Weights of a small GPT-style language model, trained from scratch on English Wikipedia: 7062 steps.
Each number is 500 + 40 x the weight over its row's rms, rounded and kept within 0 to 999. Layers, rows and columns count from 0. Numbers have three digits each. The size before them is the row's rms in percent of the matrix's.

# layer 3 attention value, 128x96, rms 0.142, rows 0-127, columns 48-95
128:509535515525471589514460395571542604483469500454492449543543564416462485481464500457524467480510499516481524468485495480482448518485521517497430
116:478405474502492498470501574530528500480507489490531481479531483534443383453556456536487476414481525487551507534508416493481487463430520559521535
113:483463530462553541547510418474478545439468488505533480500502544416484504473453461481489505538542451455498458503540560514522470476545514427512495
090:537402477526472478546543523491446549479462579437503521483491552472482490488532521535411540526530534404498470480494481541513502456458508480518633
125:524451520458475498541543448526404463542461497461471525492446452468520521505531486474520511503487539545565512481442539514493448445437531544504574
111:535498508470516410427553457421495424485499495497546479458525469551540471485446459474552571484580518545534515534516472518451526475491496485499504
117:471475514497477549520432521530522549486545518459462468520540451464477495471547397463482498452501549471489496474560421442530432488511489482490461
127:448492497530535502457460506490582540492464496481498531507525467462591489503507485466419450472577505450466527529542487474547530532576518453469509
103:507513478499600541525504549420474504507546499528470454435475523463481478490452526560442477503487413425503476471503427514516513460487561511442528
137:510474498519553465465534466462528488524482492480502443466567512587547521563541515458542485424466536509510529516520474480495509503466515477502502
138:444569452524559491521405554524533469537502526513508500469484514502561395477472489521465452558500462486508490484484458459529543515492494466498492
119:488522561504547498555494450529493540500537570436459528479524474453487459544504448513535519490515597517551454488503406485509440459487522531505549
115:563537513553511513434504477472532458541460502471477506523544484521488519642544475466469524494432489502563498540527507539445470493449526466447566
104:447534482476514544495424519475562469513508367484481537492524522513524570514548481455510492497462498495524543442433518506503468557497511370571491
113:526442517463524504499569508552464519497459411482514512451464510567509478526539482465485470460503567500574516503484512481471498477423484457487517
103:528468474550437483483454420481562536490507545509532450496512547541439495524383561507592479463479488479426483557457455509402513526476479580562465
118:546455511492494553488510530457619481528528410424547466432553513468513473509510513518485496515573503488468517533461456526411448507492497483463499
103:494568459515496563549554439519444472474497500482491451507573566449545568620494542528460505521483515460513431501506593449496496506561533493473526
110:559498474469488588506491552499495476456511476445516504527497518485536552588482480560453508412454623503519394517489475467488502470480488526484551
103:485497503488470578479503516537473401481559523455477478519519482514528556436522434510460483467498551499504518465462474488501524493555560471519455
108:516412511529551481565498441550428481534497518548507508427522481560525476439467515479437466557511461437574475485469517542507528485524505462515587
126:497427516499543517472489466513482533500483519565514440512553491496542546496478440468514451486443517522501487575540576483446532463549423495508502
114:526608495476517530523485571559465574484522514526506459552467499535493454556495501552577537556433532596544461440477480549531511535441497487471448
096:542461469498463423541525508439429488488500553487484451446443496458483457544405605566514533563494473470494509544532515564491475474517479507434504
123:461478492472570570554469467415536471504454483421501495521529544511501502536517522498501534551517520480493455482503485517525570529445522488534478
147:537548531469566544563540462484475533526477483531507513485475534459465499461511494521482478545567467488536463474507534506462543486483537422501509
112:463464502483492530479516554444524455511551442497519569458501520493539555460532479512452483473464520477493550477458436506519537527535498531527484
096:476430467495542520506490515498534482504522506479472480476545521484495472473474508528648510545463457532499508533488434553461558484418476524512463
118:487489526490553421475430482511505573506497496488455546543508470476510611522522462458475471437455460495485502483550514508540542527489547494511487
107:470454489507515455603495465427588479498526508485533474489554470530465414515515548515494493534595506489538478519524447439487544500488530508529474
125:530539480503455474439565497561466501440494437539538553456487418512500574490450507498509556490479473538486481519562521497514572496363539467488410
092:512444449526382525501525522476453379462554526469483505429492447509483427510535495528448546513491499451490512582555450557462441455474509485468451
124:494472504497420489615477520502531479501543560506429488575554515460581518496557503512505452545531524497447525521472470516548517531519502524448455
126:521532488486449469560566510498510477556514459513492524522426489498517533514532474499473519402459561559503558445499405414497518550471492470490480
103:470411424488480430538554619449467461448537487498513518477433490495509525540479482529459577535529532462488504560506428533542451482513421513524579
114:526495510550485590478426479506502573447488478504556526579497548454505568446542470514522462545465548528484487462457453449497554501520481534516456
121:460577489518519469431443535559523500576496411566464465553503480503504530544555438505497477497472450516580487448485518499527394503513503452479575
127:466561506527518467504486501530460474452542507422463506460526485549533524512511496460453472541479529433563438448512443574505498478476501454511525
110:470499488481469473519509507507464427553566523447488514509514467590462530516436477470530513572443460475541438463485414522538572488501586511468525
121:530539512526492494468452565453487495498482474482547536590546518495474532448539486518470506532508510445591536456455456504469478513492515608516527
114:493577474475481470539447443354515548545530442469512516500477522536493512527547570469523480519525481511556465468496519534548486542510519493482445
124:520588481448476502460518444494569483538510462514474509498414499437471458496472523509506526389597446542504500434478503509561483526553550490494492
110:467514511459504559444518459502586545410535475407479548460498535432586498535524521485501499444459524482505454495499427481552464519507475489497497
123:490520450543457501450507556613515452403481490505549521554442512536517456476475496513475522527451521485555511489431435522471530505446487476505518
124:514484500569489438494473582454556493591505502482568502590511434511490422512544439470511509455522490475508501501505463457482510488550475438491540
119:456521500500474489474482443410533437526480517525483551535402561510476566522539469500503501598504521504506537512425546541570513537615501446516519
113:510413551463481461460544501451501530549537531490481491485525518499487582505582522525501511436492573482545540509453569527518429488531561565474537
113:539525448435459566426459545469580524532519544500480478489491483509470504528498492562528493461475436527466534509488544520477423522535500552534459
112:462438523516536453542473481581498531519596546549499442534497490493533509408462471494550479519463484460504470482530421515526522525466495498424422
109:552518536516539500426584567511507520497497442522507517484428560441477498463546489542479500500461432505478475493498494532463436469563481440468475
107:508461486475494606556542482523531506500402451444513459521498554529485510579494479501508533448530496518490474535471528477473510559478500429504534
096:433503475435538531519509483501494573417539440403500506515487506564464529559486554450538501532498514568474483426479427450513524555480491455528439
107:482476457480495498500488499540446492464466463508500515459467497493492512501502505461519533583539474520490538558521551493561460512557458360499606
114:506560583527478475479501450484462534495482524488481480596512485507459396597524467471504519503505490527532482528430459528524460513505500491446532
100:520388499471450477455422562463515486534491514511452527464540547450487551454503415457533525504495464497454537555461493526468554517545446501541539
125:516429503503504473492521465515520474475548547495485460483448445456498531492430535533481538538434539440468466508529473525496495518599515416449468
133:504455496499468547505553506600500474537471533455466468479514534531521475449478550476569495464479448497440423522517542520517553466440519476510502
128:519508493502477486513523437523517512533471545493469485604496447529496481593425512437427481467424487531510516503534461430503590515459559542497500
099:435434478440562551559508471510463527517465481480582430515432399496454495490513463495494527535499572512566473458563478471499506506565490497481450
105:545524443507408385504415475486497512504553517506475544511459455520474471497502519487512459572483526518463528481510472494534421540509513543540471
094:523514559533471530481484522580513465508451555473505576488435452597461490426467503453538511545537488600536501477444463525505497523497514490527508
133:556481532481449472546578421478491504474480542480460493480531521457490431474487528511489495509509492466431537490503516513566470483465483481498415
121:470594480501576485490474559486529554479494473483519466508517498445514494495542494500484465419486509494527455435591493471527382518511511498485493
106:555426514511478531510548469537508514554485409498465475452451507505516536616489478483512514436455484530572484492481542491513585468458505423469483
085:493513570475599475506484448396489533437528527492498516491475532446532561533503504518560477462446447482506520486494561486532583487503500557522560
090:517585512504513468499577557592513462568496491456479474500550552409486456430521538452540489440507491470488520557505575439488482480455565551529522
074:526462509479486484526520527514471512479547481565552461533475453443554547591507520545522488508496512536473514467530493548463604515481567458504475
076:460515549522508480471506582474531498477494506469509534399481571435477520420546509541499507525559506408496460469468489530479481511481505492531454
085:459502519536493440432542484538468459491453542475562518536478479471451543555500540471450505506477470381550507570487493506425431466396544523525554
080:457489502494423464499485426469537493542519535514485526516524509510495471484451531495508528483497476479430537471495472456508512510488476442504494
080:543509488545558515474445496428474452561460535505482572524511437604570546496474524484443496546492493516495478489454513476463493486514495460504503
069:479487497457516468594573436561559439509474484454434556507462407514464544458538496560537469480558505543534519490481465436559549474559528522458516
071:505565509479471509520467470427504574458489498448585522615534542498481560515534488475526508442501486446468520505461427522496520527563443430517461
083:567561509487466530542421476549518484479477451513509524522479436593532542450521500522446498551466512548546515479478510555483443523537552481526514
078:539492513516455526465516515533540466569463377499525481453543474454481483478486472473465484490481512456411510483529454575517542510483517394495417
083:480544471514515445498535520585489424518522507496459468466495427485488518512505496515476547496532546497489510519544402483485560477472551626465580
072:467504541480516495542470520531531492434452641543569507513436510488534552458489528526507442534486511505558458544489528448557517450531429590525560
084:467463553545563553472491452520521498448459466455584541500495539465463565503486519531506483514511497403511505516446471462471452516501452526542467
082:535540508509499418550533455403471408491550521544461470495526456573454481524520461514478526504469462603558493457467556519519433519551507491469418
069:547507454545514611525493517471469490538508467449520568456518501571440471466489546511484514474507494581508502457436496538535435511532510515478565
073:520491533439481502455536434477580566490526596523475529478510447511489483503557551489541496437498491545569514471484464449538558485564557481494402
079:418451496453613488524569502516563535459553468524496480492508488449513583489490473480535498439538487500495536531524510548447482478562439523478522
086:411502530512526475506483487472507401544508516482522505489482467480457567469466508483457487510418487430569489540515427478432547475535527453506575
085:510588504497458535524492520497492481464543438489474556538476495463480594509534532514465474585486553497566504526437462492479447448573574547512533
079:517414491478475440571562476474458447479472512519492540473437438514525544482472500521509494501536508564462497476529495513484591516515403571493515
086:532537483551545502495481442471516546528534501527539526460592545564491520449533533493539467467466484494538490434481548468449496478528442448526482
085:518489487475425485545547548556435518518532479523465531531466469484476425496542570544485535542476577504512553509505433504561505511422577550492521
073:462539503535509466507522495504472514534527485483489519556531534428387488482573505497528532454504483511548543579503583414516471508473585566500487
075:510515453497446486561587485535538472566486478433467528485648452592511457514468518464472469524593522502488507471499522511475504470455505442444526
077:537522521468508492466528506454586440529502459499472526460513479437531556474522518517517519411557501520462589497501517567554573509541493443504428
092:566535531496554511504478501390515487518511438524473476462490553436513554503471500514492453547451472577470487461458463496489492521622466416503582
082:519542518532390484502574492556529468546508508495537577527459531451419513542495506457454504520510447426545527543439513485504388480455554503467526
079:531519548514494484484435582488494512438482506439553557535440453459542509532483438539516514483469494501449541527546447500524546520519385538506463
084:493550471503502503478444486497526471572440399528495519498494500525533383482486447543493472516459533586447535532479530518488446507529468474503487
089:545436535488535567501589493547527514541499484526504519466550535476527570480527501519518494544492452529521511479518502516529479477510588503519463
079:586531502517534550511501586469489541465543466542514489473535431606551590512479489465451452596501501598463441520492500520509569497462402508500547
079:497505476500640499492503481515518539518515510495488551482466564456504506493491509499523464532551478568475467520545518501515502463537498495504577
085:525512517522503454464486538581505453496487566478489468512475472479501444481556505459509496498493526495589454489512473515504607508477547508473476
082:566479457488514474529480466459497500549540470527456503426462475518517515462517498519511531465515488542453472486482516495531647504590484485515473
079:518425504465504524440549522456525523532536487504460492487594501583529476477515470498461540451485497488465524508450423515489482534593411417499466
082:470504495437474534505490460503514538479527483451457525611547560482499493546454492513443462449485489468510533474487420528560419503625466468513497
086:579527549519474486522481569569465487464481468482537525543453537436471495509510551485534550517527525489502503511508495494480512465453473554511538
080:529493447531407445515479549463483484482466469524500497525437526465486513469522503468488495454517483455404545540497552510512440480532552507508448
089:452514490470502549479538452513504494508502415485559502455501573589484540410518507531455472480481522429509571480441548491474461551480476466517440
084:490572484508505566540511551506470485540490392497478500530595519478518518495510454490518497506498494526430525494506524481520542527415439482455445
096:531477501488460414533526494462534462486512573504472511556463487520463576562545541547490496564543509499565479443505438449528585492580521472476487
089:498443510428491536532490473469505533487507468525466459517520471470508443484530556515526495543523506552503463462538493535569553467553493432546537
083:522511483480479528544493432516487480536471457499499492543601458558485541512489508444480490560455484487500494524459509558471490507475458446519476
082:500464558458526507493479457512552570498510496490506461512547577535487496474503507465503456432516471405481519487525437473551524558523502501554423
087:534468528463430494502561454547530479492566561478410459481511480551531538469475537535470476583447482563512492495436445526506492505579459518505461
088:522528499540450477582490544532513478516479482515450490510518461432417451458528509523478480504514479540519482459531520497506538491462576444502470
092:528525507504479473486551557497448534466493537495499519503454532403466531522538517515492513526525520537477474505522456483522492497475568498478564
085:463454503534518505463529565504505529511499468491462454457542500548429446386481533486444520442549481449453495513531529532461501500526502462502539
072:486417547534477517499538503607512513516472510447509485552487537458532450556473429491528514384529452436503496557503434413529550506513524492474476
086:495515484499551446583582585532441515499514553523448523510442454475440448541573505513539497472493505562516425497539583460489514494466539546462541
081:497518554480476562472454474483504531457425500482572501507527516448474427496507512493515487472554437464454511470502517550500430519566487466522387
081:506467525497568473466527466547501411492499580481542519480492472459452504558490484512447497508504433496493477562546471432420551469510530458501493
090:520486499501467522478502563523479511517513486521538495526497446419530417510447496534522462540484564469485533501546545471473525469389558498487500
095:552451478522473478553495477516494465489444532512501492522436501572560494567462463476502496532466544527473478499476496481502471508473323534503525
092:478488533493549543500505462570492548456476573508468490510548554508446509506482621480509495568489473418548472512499496468479491476482440526532515
079:516410540506441538469515464482520521488534544523495463487492516411467430522480493532518472401514495495528523439576519514461538484420571429435521
073:499485516518446506477520526518507529470450469512560507572463489459457557473505491476475488554491492480485548494527511546491367464457436501517485
078:531470510485509463532542560468496563447535581497457495449504473551520484476524500501455519490502509524495490532475544559463440459460599517454503
079:501474544504517444534500462484412518511521488533503510555396449534462528592470452454519576468429536443486508504554421515458566512550516435476529
089:525442512489468487509478534568545499506495493504389504489505436519487577522526509484541535590523532490471523527489490503568449501526474506482477
074:496547489468486482499410524414517487564477442517474533551527516509430561461471440460439505409491445508482448528428466490503421490486544468506444
069:532573460500506532485472545584498478572547441471446546395481477526508445545534494560512483426482479563450492483497529506520550495491502457488426
081:476534469489454552570492483522553501523562428550466514481527454451468492439479481498484514489554456529400571468540596502563486493444481462523505